From a checkpoint of a small transformer trained on Wikipedia.
Size: 9 layers, width 768, vocabulary 32768, 157M parameters.
Training: a variant of SOAP for these matrices, 4288 steps.
Each number is 128 + 24 x the weight over its row's rms, rounded and kept within 0 to 255. Layers, rows and columns count from 0. Numbers have three digits each. The size before them is the row's rms in percent of the matrix's.

# down: layer 2 MLP down (transposed), 6144x768, rms 0.025, rows 4011-4063, columns 128-255
# up: layer 2 MLP up, 6144x768, rms 0.025, rows 4012-4063, columns 128-255
down4011 104:083172144115135137165133123144128155122132136129122111118129129077145108161135155124104105118153079098090131127131126145154134127135163111183187164159137128118139127086109141122171147125108167126135127112145151118132149120096143087127096117099105121116131154162108124152140148050106110127094146087125135129148112129127120086168119128155099161137166115105156127149095114102077108119118
up4012 126:132094114121084146151142109174152130112135113115162144141156154112111163130163124077111157180107154133150109107095129162110143083099095132120102122147052146118139117125165137136151149126133099180177089116111117134154148140151152117115122067133109104167142150133163086180156082130102132139073133126132086145146131144105135159127116099143153161141133113120121125166136132066162147141158
down4012 092:120150116137149098118126155139113138135116148145080126093112111130155091110092117115128114083148104120098157138170148105144138146157152117124147125110179134151107139143111130118104100117121175094099156146161152134088143129096126122152137151153166146097112116112080149066103138139147122124182093101093187097125116119140116121119140191110107112110122110118133115102124114188090101106102
up4013 104:103079088138112143198126182116150152096133095146140135134101121124119154100079120128128165127156171140133139166150121154099116097128137164112105130110105146147108132135113134156130139106106137152151142114128127111139158133108157158114118150141124122097106152141113124101116091131126124113106106173081128115094118134137168113136151139166168132133154094128180127161096134121135099116101
down4013 105:109132132094134147095135106146151130105112125090119115109138130168175109128138082155148148072131169146124143124173135102114138123127112046179119144146159065135112165129154137105124164138118156120117098156147100126167120154108144130165131101157138138124115133108153139161153167128115102129147178153132098135177113133109138152148136113157071111146135122183107144116118110129135149141124
up4014 103:141134114142155143097129130102135132168131118131109156145118092115121170135106123132138134191142157103126083107102132141193123105120127093133088179106123142100146171123123132142158121161114107122118108102141123133154142140102129119078132122119113118137056158137130122184139118071121134149138147069111166127087200123098143139160125114119146139096128147170094150145126116140084123153107
down4014 110:127177127089151128091086111191134117157171160147101142166100129108129153100158077153168100187102138159143136138139116167160106149143165121144165165169104145113130103139120150122123138104145134141124107089112143141130173116150111150140109124148160151173129155086122091111149119142158156132127117107191131156118127126156131111128152115156107054101116108165119151101167104117141105134158
up4015 112:128135125152092122127145149132136100099121118089124169103121161119116164072139122117165108184082132146143138095147128139123123128111132162121113124165150156133160192146126179106126146114145132195135122103119099142095146130106131087138135103137120134135114070152083128115112143087141151103125128153132146143098111153170131146134147120150124157135080181131169104131129090112128115126137
down4015 091:132093141123145142112097091105143167150142113168105110145121077122171114193084172164082128090203095124122118167112098115119117115133138087110131147091103072132116092132172109137132111138122133109103124147135121088109127116130114152086120156136137122119131149114150129133162136157146112150135134105137115125147136109082123090121102156110135115106153117110094122109137153150144142134156
up4016 090:163136118148140133153101153121106126161124140114180111156153109122149104123113132144093141172170129127120123122131176151119114100115140171149174093133141154140160131137092121140140128099094114111137162113127124129123194152157116091197132132134154114108159089126087091138109072126150106115139149152143124129136150129096127085144080145126131123132127134119159096106149096146143152103115
down4016 096:104129129127095148133183160126075133127100104138142126138109168137146154162139111139149147127130163074134111129111153145150110143134167094147138118134143125148108105135144125106139096100136151129127137113131140116109108156119172111067112129131108150150057093137102146112138108145103159125119110134095101206114131103147100161104126118089116166114137143098139131130084119124177119123096
up4017 112:124157124104154172114149097114131123142098114136124188075110166130121138120136118131104104140114127129154145125156133141148108103134167207124128126110093128115129098140124156132140096143137146106150155134101112099088141149121129132153100135133185112182117075136147124152134150123138139121126127117058134097084137111153152113090140113101147129087153100115131136120147103172067120157132
down4017 105:117116103120118127109096120157144130099168118098153088177136114084110162143137116150122136112169119147168066132139119156102155148104107036087107144121101139142112162112140091119115138180151103108128133123134113125149114114131111140178118080145069117086125144121150118109142164100117159118142170121150120110079141142094066169106124140143090087122149105143143092133130142118160150100134
up4018 108:141094118168097150212158111115134143104158163131112141152120164115172120131142147148110113137138146151095099082159116106143134160121151119132152100101133137120147111131156176139142102122149126074112117148073090148129111146102147107155143133141107096113161149116168128126123159110107127111120132131102130114159109156086138144135114087134115103128111135128159143125131117128149144116171
down4018 090:126144138118164124093122141112116145137116076131133109121114107150099114145093117137165142105118139082146168143089133146126147102083076136131115167113095092128131119103094105109134162131121160161126124113166153132132137125126100157115108131092138171144117145132129110113138104152132134142139129118145132137142163117155117107124164151102147134105112123128071099149101129128104110138083
up4019 096:142129124164147149147135110125153162111117140154126110135121128180162117110130109128142128145174119099115154178112130110168116180147148119133139099143114133122146126112159140147130108125103127163137131129074143148136134151151113188076096166131128150142141101106205176117122138091139118160130097152136094131091129144106084138124132100134165124109086179124131146146082155130134114144118
down4019 090:141091102101142100120109166127101108110145125142154123129147144100124147168118143101137119112100128130151123081184113128118130103103149123137107195134108129149129129151097131119130125134147156117111159124194122158113120121081142087149129102105132119109150141127097091139125108133115149107121139158108164145183145113141138121116141104115116156166146087148108152136160144151087123132107
up4020 095:160134164097119120129132090085143127098157111158127130150156121153133139145154128141143133152135105129115100125141105112142127093152146143136152139140136086104110173132161111110077112123142153180141107147157124140107138149141160139148116107149125080139141137141146124144134105098153145127148090119186086125124121157129105141131151128082113155097127149144130097177126071110115094109145
down4020 087:097099084146148105130116121129137104164112148091146157125135109145118075137119131098093180116148125096150136102114141133107149105129080087130146160134114124116167078119145111139152129194089083092147142112117122169122088128098110149133173128090140175105144116128146118126144129129153100131129124123089153167155141122135158112153122102181173107159150119112151140126125136154146122155128
up4021 110:165104062086108123096119121119149153122161111088145112102108115151124151123112119101140129135159099104080114098130160138089139116130148137121132150134104120116151128116125107129129156136120118128087122135093159148125129140145179137102087167134159143134126157123146143117142153127133135164101117106126154144131139100142118108113107084149141116190123172150139148141152131103158107162138
down4021 087:114143195140172147168148152126126132134122177145146147137135135097121124106160133137113144104127132164161127142128105108133144137136080114178105141106157143107121130133143146124136121115142137176162140131167112149118090107092119087159143095131113097123152093130125139144109139132113151122149176122116116098120116168113128148138112148136122126102153083120121098124103121121084133098132
up4022 096:123136191150072099113144129122114106133144128186124063106134088126147173128186103160144130094123074108127142169150139144078124125147116121142109163152088105127097138120156123086162122118125116082132103145107127116113155080134091106149131148080096110088127135130173133104126122105180126119099114116133087161138170145134124116096129133118145137150126150108101111159140117136122140111130
down4022 122:169116127105106091135117129126107118144114165163138151131159125145149120165122108060157137135136183150104138138122128139149141149136139132122128086140151102058123070142123149129142119149155071139141094156141096119126098129134139127138150113131113166112116146144146126104166102091159149132078081080123121148158119129108124116126133130183109132127074100132101103142151142129074068111111
up4023 098:091098120137131129119130091135141138132117116133143144170099158132080133135084067141157127105092143148157116156162145105119125079132111118097132091109130152142154073116084074134122138092115121139136158159154135142076093165159123127137094098134113130134155152134104129135140148134095151115151140074141115118153152140132143143118128157151117124130091139138136128117138120126119122140115
down4023 089:143137144137165112135150111143124136125176173106100074128155069149191142122140167114091118125132125134091094131096125127129129144091142066138143114136117126127089120096182145116110093154126157127099146109105118073152113114100130173139146141105137153107131156121139115145108098088136121162126163208106125135122133134112137139177123087086113169134160105103123109162103113106115124121126
up4024 087:072108157144126146146133144143133136131126163100141123135125119190115133118152123119136133089142133119122156103134142140149168116168137161185116117091115144133079120121109127119112058135109172131157106115149104120167109112096150135143160169093107092131094172126129124149140150081107092180167125140129119102132128158151106146144125146138134134126124111153126148155135116150137092136072
down4024 100:098140124125092152114141120114092137122098130138102091142113149155144142142116148094165134092145109105155100139146133121141105080142112158081091140120125143131128124120143115131136173103185075123093140099148098116135099115086119111128161118144129108146146128104124142146112153100107138110101132135115093157120121101124147092102144153128113119119122107117119060138134096140145143132101
up4025 089:175101131105134141141113110136154201129127100138111132100101082128115190153130126160108152136144115114124137116125108109141092083159100097146157120144151142130105134092124109117105110131142119105154124123120114118116126086207174124137122093128114101154137110097092177128121136124122134143127133122134093159084112128151144133156149134068159110113095136133166096128085139142151123117117
down4025 106:116180173139127146159100112133134069151152110098127132083135182108114150113110109108139131146131126090121094113153126122116174097097096100148121125136131146131127096087153173123135151162151148122130175154145080145145127127144146095119134104134127127106133129157087148142082181117113116154116127161124132132084116106128174130117136123113175126108119118089115097131129113162138108132151
up4026 090:142135141101104142102144106100124132134104164128108111075113131126148099128123137159125152088119110112121113132091180132125099148130145161121091127111109147107142084141124121135121139131133138076079129089140142086104123188053109135182111179155129138134156114113115110132128109105091169135118134164067153126145113123108134153118136119151163146141159126120077077159140118152166116208168
down4026 107:120136096126137122113127106133124128118123109114118158155090079133109111110113147103125129129109145095139157164095136092099131087126107137160109130111084135107119100144101152178144135092125069135070132139160159097169117134143150121160100113150131143132159106108138140111158125140091120145110107103104158124130089136154136106148091119124064121088154117115116107130137110133115160161099
up4027 104:144146097131138150155151116106144141152134108091133090124153121126115099125098152132119138138137111079127100156127118147128122123138148117099121091146128115169099176154182114126129092102138139102150133090140108123099142089140148134092113102105138132125157107137131106152123126130130130147117104110126123102122111118132119129149158126113120170131093133086121141093135097121125128121142
down4027 098:119156118130103148108134144141135117111127138158091136124126141130148127103143087101061163121110144147129111097108158117140123188116163114121106129092109101107103120094131134128133147119115095128125156138150124107122117127138141143157168126127123099144115179139120137149107130115102117139107138106152127125099122138118139123120114076149080114120133102131125119175104123168129121150157
up4028 100:183166124171119105142135136149113124157131134160131146136128129135143124154147173145119167143152128124104125115105140142119123121166122118125135116112128106067122173127109101146147095124119153160101136157129138110063164142133075135136154083126139136140114174167127139122165114116130115136120161107152133126129130199075146093137120131124145101132171126126148131151160110106135150110111
down4028 122:150151113127131099132099158137078140129116075158120137136149103163131079143165167170121155125088183085085132126101120121092158147153121094108116104144159143099099180122108159113136109099171129113135083169117138115128124152150105095074119117106099110126125102119145108125145116124130138131114133132138116140108125151129142136125118141140127144120142132158152127144142082146125091080156
up4029 084:073136122113128090169120107136093081132148182111096125091110151188125096153157155158115163102103143093136134160120151158108117150156108133071160108150121106151145110121153173116123127097059135071113145120133138169080144138104146129155123077144142168156145154139102127085120101108140123139110119116115186106104127094109133141112129123157151120136122112138068105164118146120129130167147
down4029 103:137158109117124116122149128156094113180123114137120102118111142151100131137139104124131119120150111132131145086141148144121182089113195085131183128150089130105114125136123109154103102129159133135165098151140115142110126126152146117133124088097171105129104115161095122149129134134117118128102133148101144132060154135117148125165153141109148156146128148145075115134118159123133131115120
up4030 132:135097103083114126179152140124139119104140062095145135154152092161124138119139166143105151142141125082125087099146139105112125096130153160127124089137160135146113142154135122130111160099108144118115118097138118096108190125128154168115155139155138141147129081110124120112111131102165151135195131140144130111110100155145105072116143096113121146087112131107133149138134151127087096167115
down4030 091:123153150146168145061099120117136128141127183185129130108120151117157133112131104129153137125140139171128152143118116141134140128126120086113107156128106097133155129090137134110133114128141106123168151127120107169149076102121097109134112102099121112104140149147139154168138110124114111129092119127090133142129163108104157170143089162141130120153130120159132109126118106140180134064156
up4031 100:130099114138082129135146109100118094150116117108110137132136139098106152147085133125146173150151136143084158117148104141118087158140134124136114110115096111104102172106118139122129160174153119101071153083142126117109127111136137152129126160116144143157122101128126124147156052151077111116117158119101109086096160131132139137105127137138118134145161116130137098053130097103106146122088
down4031 106:125107171158142161119127105141111109103093173110115127152146142160117134134113135139115147166117112122129085146114124146127126119101109105134121122129134115111184102119159140124098129112115145126130118163143142112116124156152154100096129120091137123156116140089144160139153126113102111121131109112083126100150159146140071156150125124124102124105144127100178157176093130160119119089158
up4032 097:094173185132112123133108123138112169110113170120106130150131140128142102114168154117142136166129143119131124141132139139120102120099079114111124100140170118093137125106131098127083081151123144135127140151132129126088151143165162096145121137071182143127123123135135120108144145099142125129131094101128114151115100119171109161102133137108137113114139148125143105104098129122130122157143
down4032 119:162129124157135126114151187102131119114113114089142131142115103158168120136158147130102092152161127139136151107149187146113099124165118136160149142118140097099124132139120100148167128109137092158166142153111162097107096100114114132097118154106145124086151176180123123144130145152118119132119126160114107130102088122153107132171136113131160139119152134112122116146129145118077175154152
up4033 094:153133127099155135138151143139140118120110066128147115129154180112144101121110105173134081102145134121116130083166120103097085109081116119074154115134113095109142157127163143116190133145153114136132109175151112118103122135115102145135147155131143125131113108135131134095092162111161145140137142144087152182105102144142152127109174182091128141138111110087146151132110117159088129160104
down4033 095:122108141130136112118120122115096139165154131115126132118073100163101161113139136118134167127137122131129099141127135124144121145150176154146102132122152152156145126128131156085126093130109132133096152066079121111113127136138193124130112107154167128106117118149134100181132098108084135130108136123106129076137102110140105122172085130157154104099127155165141107113170095108147119098132
up4034 105:144096122095094177076140153139089143134095138136122128090139121113184130115137103123092075159160145117092080117127128132144116140147134150123131153106106126065120101109112106088146140168115153138121141132122160166138115122134127092149122133146091146153100126115100150120224134113132116134143123166092137111134130108141092149085133118136120137135138133135132140111130141099149140139119
down4034 098:146146179122151112150147161174103115157126152121105086146096134146067131127112146172151146087131123093183124163122164151104125100074123148113102123131138130115134173136081110121149118103130128176127142094109114148113109138118158133104147100109153148107111098175135093144106114131103136181111158114099139150131115141155173131171092131125150143137130133105170136106133148095096120100115
up4035 095:126094083158099099135163166166165125186140100125138142130139146135159130139146168156143130153155131091092117140111153179171051101093156126127126163138153128137132144107153145151127113125132152144123132112129129153098106164140101140098096132101141172147130111118140181162152134114134128175114136123152154076102114133145162115135090139141151123119142156138113137134127122156178148116094
down4035 089:143179142118154150124094128121077125102109149108131117133145121103127128074159141100128163111065139146157167125128096102109185172170111078118157099104077128096160119121126131122124118138130103144134118158114102123139169102126119117131151129160131095138119098111131121128140114140135106105122116120102111161167168116114121125149160117113087154117136125123158125154117116100098061164129
up4036 094:122106120149127111131103101139160149136086129131152155116122115117121119108118147139136097169096090084091101142146137116114134127104101110157088114114092151091119105117128161144092137126128109088143135108076111076136128113156097111184120144130142127147105147095172154154158156086113130151118142132143147102067080138115115129121105138122135128074188108131121140106132117086134145135148
down4036 110:101087148128137088143163123135146127160128124173120124152106081073119178132101121186161078111068166083099124117123151150152104120111144098112117123162106111142123108072075124125133122118164144135150116102099116099101105112139106128121101165109122121146113119152113104131106128121082097110135143110148138122084107117134101169111123159145127111152118134166152107140135124108117144130122
up4037 092:100145122107109128177129123143129141124118134148111106129146140160156126125144137137114089103115121156128160131095125095125133109160176093089170157104142115091145120114146114126147114127117118113121128137142115184102136111107159117187155088132127111103120130112190135153124190160122162103150145083128120150132177112072123121120122171135134131142087096102118151153136115080119128114136
down4037 110:188126142140128108119130136150169127119137145098126113141155154189107146153089131111121088104116140148111156152111149127155132085098175090150135108066133116118103137134136115167206118126151110142110138127176093095103092152108115136103122142119107099135156101133116108127113114086144129102153142105094131138171145124148132154138134116102128133152144118119115116124134135079147105166134
up4038 094:113113140190124147108144130155096133155133133129094155147111111126118141124091111113141119103131130129127134165120107144128116120137154059157126133097100131131122143145121103104135131118136161101142149130122114131105156109097150127110171152121109108130129090128116115141143139134164129144140135117155136153130115149110151128166166110153116171136094093135155121101187144132136105093142
down4038 103:131112135144188128130148135096150104133089079100135089139113110106084160114156119128095113147128111106117139117139129125121149114079073154068149089143156138129108136104154162151146149138113119139126118129157203117157159121162109123166119105125100165092142135123101124144094164127165136123136141111128110132112107118128122108138115105093128081100118183142102127154137158132140152129138
up4039 109:080106097150107105156094167082142143108135129108141104145095139139085125133164133119095090143110112172149151140124164126158104114142145141126149095132114152123125125128135120109101123090142127111119112119180086125145142112160181140084190155138139202121150111088119130144141113169126158134134143098095076118137150111114120134125175125140130099114141113126121139114127092143146180197114
down4039 118:167122126114139183117153155127112179101152107103133069162101156180122096146131110116127114097152090158144153106130111075106133109132121158154108117136125141131127110096143159088128104167107105140143178150120117080117134140129130108122144128139126113174135113117111129121129114156136098142123127124133093123133121072127129138100137144120096164122081132119101104145138196098141161111108
up4040 104:096085144120135136157130126081142129192050145112080172144094137092125180149125084123132077151117141107095172143131127151129109108115104139135122149144134143151110129124134151111128113161150132150139125174122106107131162131135108130087144137118145151130092125149184164133145115124132158121130145119157107121148158112083148131099109133138109149098117176141112121117152134103156147131133
down4040 117:121179142110124154136119149142146106158114099155141147144157103147096119094156136145140154099080110138125135126132147156210124139151157139131108128110124121121161158133127127114103097157090099120096153147106142130115128121131160128173120104124070170095111196114123148113157156111165137122119109170124117083098131128156123094178143151150106148132109152128157146141125126113149158148133
up4041 100:115144139134097148129103067116125185120158146126154117097114084109156110130146103114122116058133113121126092157144135140125112138125098160141146168124104130166083154103146154121112141120183120106149142098120154122157154158122113134130107098080155122169122119112154064134111165106090115142101170110110159155052132168168125131103083138129164101138118156079130152150162097129153102107137
down4041 095:147172127123150105132151146156086089121148104133130158140111151116099126118102129107145132155093143104119159129124123110114120152161115109116111113108089152112129125107149092159122091123086155167134124140119121130170126105111136155128146128170126121118125131089146155105126095135205127138148072172115087116113130115114154154107184074134129113133128146147098174159129140102100122159136
up4042 096:151135137108130147141184089085133108147127144120110133104158118167070173119107122091140143130122034114106123140127128134095157147168189121153168123127155127135086117124111116167140145139140137113139131168127125102118119135169122123119148125099123152117126129129125118144128176140158155137089122160130129144097126086159109131094165132117114137091152137143105144122141167110147144131140
down4042 097:097112094203131156113116193144125141114143142119106126158128134114154109148132155153109109138208165068133115137105148143135142113098082143096140125137113104093078128150149128114116119100105126136096109078095130134118094143091170123107131097161141141154112148135110143115105134157110146150127150083150144161100140205159120117155058169096131120138119163107134090131161116119094146115119
up4043 124:134119130112119142100177148104141158113135124137147131105132149076125152105096145159142131161138076128082137118170118118100126136174091136114154140084127142124093155140152123094123112179104083125121155130120154119093074158117162108163109159124154089126141169152142078112058143124112092117123106120176103154137098129136153154166120150134120118130108089138133127129154087127102108113093
down4043 089:154149123119077094119075115159127118127126122140092128128115107143116112157144139100143123116085154133162115146076144134158125079065172137127143111158132122134140118112096134186105134062148139098129076142158134160159143119120108143114121127087105152097159088104129166123168135124137140150125114162081147108115183122132089108087150133120145125139130142123130127112087144141126108112160
up4044 103:139138103147129110123128114099112130140113131163105173116142085104135157131107120117136166155096132091150106142133142101135162142055124117145131074095158115122090145095146117132148175111172109141161097110120095112144134104134109128111168108101138122136102145135091086171095103104143133122124136107145155156136142167108123157127131090104140155142127110111099160125121122119154120139144
down4044 108:128129084130119125135133094139133131124155116145102134126124143132149110121108117139176100166115135119166121067095127139162123126088120096098120137120134120150172109123124108102130137124115116206116161109162147146132147100111140088134111139102133150098135161103168119141170118165129100152122116154106122123092114101122147134124120114164161114158081111132158126129124092140168130119123
up4045 082:185174146149122110082152139165107124178085148072097105128140132095179106118147133102134135142093099120112147122157085146131105122101104161120160126123107154095092109146109145118103150135106151139149120127136094131118115133084090121133142123106180127140136130100121105126173126115071100091129149124140144140148113179098160093149147112170105115150162099123161122119122112080104140144155
down4045 095:122094098120128142127117129111139106102159129135153143084106148135180111084153122139108142110136121121120163148115138097139107137150122129132167125119094081084142121137122153124157105168133122143123176104150118100137103114146163112098140148128096077123173148159162127130129139160111158098149083149121171112112113110149150103048097081135103121147086111107119151205127142124154137137122
up4046 092:171105161141116131089107147144114131128109093108131089131107129136124128133115143170108107116095092130141136125089174144091130120166148117081134113153114110143121130157120131124159133135097039143120124119124136154105088132122122113152101183097152148148141145102157111139119095147128104161119101114147115151102130129152098150111074122115135116132127168111098120125121129162147107131168
down4046 111:114102127162144133118113112063105112153118096135093124094091094109111118091152155124125158099118127114153120139142158109143100160100117114183121112133102145064126079114114107139147140129152123120130144110153118134097144118132102098118133154129169150128132108107175140145170137162115109124114127102124122145114143134158131118116146164140145128131134118118104106178140139112077139106139
up4047 103:165107151104134163123147156147110135167105123141137133099196143130147119086138127118160113138135146142125127136143121098142105105190162136112184112135163137116098146098152122140137118147113115127112110140149093116141178169151142151084113109156113137129131115111145094094163123157166172124140121114141149175091147116096174105128130114164084125101127149120146142122105116147082129149146
down4047 093:112128104116150152156119137113144115132150130108121153140097076145111132143126073133121171119128133113141133119134136116130136111076087101119127135115149155138132111120122151113124130127128145114218156130159136128101094122112099102154151136127131123086165107148089149139155131180103105135129175116092101108149108133128132118149125138083177133184107131127106136136153127129154108089117
up4048 128:147097183128152148142132099106143122090116099134156141155101116163118146119085111125110125107160118120120124133113157173139079111140120114145142153110145096161162110119112126106139113128116137118144105105117128131118142114163103132102130148108097081136150109105088094137110091140142087174113146099121107161102183167112065116171128151131116102101147104117134157140129103078148149113138
down4048 089:114154093126126120124103162127130148156120126131121131103147126105151122152162130149107123142085163147128129123110113082120186128119153165120121119123129162117124154127138145142119161131139115104135149163138128137115137153093127115141115125147180139131106158143161188113152150140118172096143137142140163104150059102157193146103098120112099145132128151131141127124130143136104083115113
up4049 101:103150125142130170145072114119164149125124127098144108124146113131143153162150102110134153142147164098148146104142147141130104129126114174109087153100144054080114075101116092098144137153150125170136094112156148085135148184148114165150123163125128151118120102107103093115154150137144150115115159119115103133092157113129102122096140157107147121115121147111137125090115102122184098147150
down4049 092:147079145120146102139142138149119109131083114152142137121101168089111109047127160116136094134120112142108093158102120070149135131136151119149159143135102209136195156152151135120104174129064145107115121150157103141116145121132141108114134105129108102139164143121126116170108086091141116147123100104117155135134116109140105121143141106139140110128115116139145101124108114124079191099094
up4050 102:145160138131080169104132126106139161105125125153125105146112117096138132143120145090107163134144147186109092111125112128112140154156141123164134125106120152133156124097119083118115132133105109143189114142108104132080137125094150098130136110083090071124124139117112107140125126149119172142103105167164100118120126150119122118115134130166101138139161133154120124180094156157113107131106
down4050 087:141101126120185108137110141115101085154139120100181146126153118154138135097144119137182098129140155092148179130151110109153157109122092131118131138129115106127127139144109126121134107113145138108081135133136137125163127109160123101144127152164144159163138149167158113116141106127129089083137145107118141113095115088158145133157121099091151145127099117062157124095144110084155145124121
up4051 085:123175121127142162105167126137135132142073118110161157124109146055157132100143119159153094155153078135145106103100128133138125096133112106127128147098148140129155123142163180173154136106124129133164123167177159144125134099106117123128153162156124106098123144124137128158119133153095145174102156137120107186144145133044115101139099101117119100110099101190142143136078152118102154140139
down4051 099:134137116102164109146084095171114151136085094140116160108128110103159111093143093161096140119122112118098129116148114174191117117128141140089138121099105158157174125124162107112179122133183150106148167137131123094115137092112123120168110126119153152131120091122158096090124118101138173139138150194137124122115108079137134128087144149098143118122128086119174112120125152143148116157135
up4052 099:121144147146146146160162079111103150052115133068131110137152113132128108134125144130130126141114116143149145112124168145113106138111120093135148119131093118122123166149134153135127110100153082139169088126120139114117191150147153134124144141131126081154135161127158129103145171127137105147124115104101133107104089159140182133110156147156155155154122083166168144110144141165132099153132
down4052 090:120142142139120136096107182138133115151180115164124125096089119116127144152120107128145110122160151137113115118123090122156164084144132161105089131121132104170105106118139128118130157135099158153104164136142117140094119112117110135150167108124138124138115062134084159122144117140109162122122125157152092142129181093116114145166079124078137122111120170099111126135143106099102117121167
up4053 111:064147151103123148145137137107091114087097115138132123098144176111129126128095152122155100104165129142083139130154165102144145174156133097107158119137155119140125062126168129143168124118139114145153109142157157108139155170108095123119166149132110118122177151139165162122146111163143078148153121126116125112128116117120117152070141175137142092142146132164114143103122119136085092117132
down4053 089:183114116137142113118145098134167123130161149117126098108123109166116132108146127128093139113075118117178124113102111126122102091067088154173113150100152108097145173138134087129064135123136156137145123169127111137111098138130120135161090108124111138124121066130118101134105141137125154112107092129126142153125116168143138128174106081148100155139131136078127105139133135113153159133113
up4054 102:144150162116066140105168111111099138138088162143147103169162117142157136140168129110132124183079114132154124115119094110126141140121175089126107122114110119134099134111122101121101095111125160106131150115164138137097096091128136180119107144107177129130122173120158151183182149094110086133133110104153168140168077101151104115120135115163097139098121160153126125148096162139083144124121
down4054 121:178138128124091144140121101111145087143116147140157111121132140130151120138106159081159171120098109150124128132134136122118134132150138142139150090143136063131107130128115089144117161104128161106108121095118161103114090105121134160105141117109178141120116151122137134154152137124152114119127153127149129137087100114134151102096118097146117126115131128121137089174116153144132152129115
up4055 094:124132102167129173149139133069152156171089149148100125164130158104126117144126133133098065130131105131146130130135095143174135117110102134139104122113097107134069138155147134149087117118169117145156160159111136114134153143112139118156131121111152133127142133085132150154102207139125150144073170103160148123168134122108108111101108163144147114139134096112146099078116099163113112080167
down4055 118:168131122124133156147118117089121107133117172111112129158144160097157151137142140157106106096109140146109097142135094157125121139129119166150100130110109147123105143139155123082110134122167123095101156161108167109135141123131139167111129137135140122151162153094134145139102163120165173147089164171186129141145154148139095131124099166130143117111138104117150103140112111139110126098134
up4056 091:114121133109132138133117132104137167136107176132128153148122147125109144132115125130091148137135146119134144103148150123168142146152144133146123125151170166145132118155096117126134143098103156111129111165113119152159105114130142141127104134103082155109149093087137125129183133083140153128146136134128147118140132148148042126108154119164111131146133148152152162085129138139160088167153
down4056 093:116162164129126098115130116101081113110126119150138110070127122137172161132126121126108116159145132140151086119144147147089133112159145159146099102100126122126107094138132126152143094137135100125138132154159099170152143153112129128149138118130124133101124139156098153154114140127130132121133062112097162119119150121054171120114093095124124137113179134132098111167149143154152130135117
up4057 111:153150150100141134135141140102176114151136101126119128114078128131094137157181149090108153138121115126161098102133110090170126152143138089102151152112133136109147149122153173119157122117108120140122094105077111140174079154155128113135141083128131138142165106132141117153129111138140144099094127074148139115139132076118116110139096129147099153166143173135113125127106137084101120073150
down4057 097:114099097134153135114115112142101125072114178138127139155174163119167119102115089117121143113148150134102167160126169154087100132123109155148118134141104138136088109143080122140107144137134136144122123153169125123120169123106101095119136149117125125116109155109151154091126133135107089150144114141128153119180126151133141152135127140129165127114132104112132162136139124158155127189124
up4058 085:163130117150143145132115119140138178127161122112124104136150126145116117127137119159132150109133104130129141138132141129150126150163108110129163055143135194156161177120089151147088160121084151085128134152106148134148139100089156125141153141136110087136136130128119093161142130134174123100087127141115140125124130128132139119117144122123141117097120147179150137095133143125153124079114
down4058 103:148159112155142118150140113126125140130139145086173128109120153147073123121058142137185149143091076116154142159078121147149133127143106145125122168126125128133107106148130108121143129132121149071108152115126141100124084130102119148093113078142119142095168136141131118145143124147097109146114145134071134123111105170172139090203091122093164132133125123137141143114097162101115115151153
up4059 089:166162103179152131134129098138101133107145097139156123176082129073141148084134113125078168142137074179122102155125121158111123106121123153086094129125063173110130154136123142143131151175106123102104141159143134083096172116123139109078134140161143124139122151131130091152112112164120156112131125112101090124097139137135099146147092147140131088147117096116122113097162112086121131125150
down4059 118:153133148155110129138150069101150168148157134079138085195092168151142156106146127112119151164099140167159156153095135136111083133109120131150142145141107183142154162146142119112105150134124106124116155141106138095129133133172151140171081116130134121154143152111133146120099126174094105095123142130136144111128130142136111116177129108101197161144122132132129160125134121089126114123121
up4060 090:125132162139102179149172131126135116148115094133099128133147133127085126121135109103104112118121110097133105156144146176118112154085125101110085157160144168134131139140133120119151116132176117137149121128083115169157119129108146175102142110110118152141138164109125129099136101138128113097150131113153103118096144128150182125082131121119125095128164083140145106129191115151099113159096
down4060 105:097156124131111143162124115162113163165179133141090136082133156106142148114117163129128118129107124115142097140103153142115099128103158133085167115155114141108124110108164133114110101142107139112131148100154078105163126140091125106159139171132117154121115144138117116114147153117084130072155136118163117155179154150133164141150119112130159137126146172078160158105137144125126130119147
up4061 109:125149181146125118125142111172075139126119138135159145099172075102089121141146139111145141098136150109126113119108128113094139125120114116152144130120069103141138140182151126125097174166127129146092107118119116185133129142190135072088121147090077132119143183068131145108126130113146105137091119135100130131125141132120113149057136089088141105117161109099112132162141147142131138153130
down4061 140:107132132111097134133132109162122147117130111163126123130142118127073173122143138129148137107090090114130139137141154138150110142113140148109124143137093169158133096144142137181114140145111104107125128147193104154141094163139142155096100184133120142145139147138119170124116123144122161110164115124085112130134158190119180181087103114192101101118138114135131132159144137114111110156132
up4062 094:147131130141153126128156135110133074126151121145133137106126126132092136101114133130143162163127165092107092151141126128084153161133086097140130108151085178138141130132108111128096121120085131158088129090144154148086115127176108124128158130084128156185118160146108104105155133140124126143127156139151135114103152097131138142116130156113121111109138147133168145165113112151104110138114
down4062 087:129103093121121137151084107128149173153121172097142175151135129132168160112159188142095100108144082186149165106120140122184112089112174127125132165081173101145093114133144141135212174140146156092155154156131114134120149094078152117160131115194124106102184093143129139148111139127116153086111119130124102139126115185104112117124149094142129155142121136149098159097104120113134127136151
up4063 127:129168116122132148092122082129121135165090122130165143107111137117069138127111139080146087159139145187120134124123147114112105104108143143126101126125127105159105140107109096128134134137095128114098120067099115144097099091149116117103108175110117061141111097136133139123133133066137105118121133106130124116132094125147098113121128151116104099139151165143111115095119106160158115102118
down4063 087:117080132115099137137133166115159120100130129109096109132150130119166125110142088158140177132132142096147100146143110137140126142130101136119162140113129134127155117139133202103127125114164133124131126182143142102147158163116121128124133091132114173145131152131135100148098139169103115125114136135145116131109149114135131117142146140130152138109103104100149126148132127110090153144116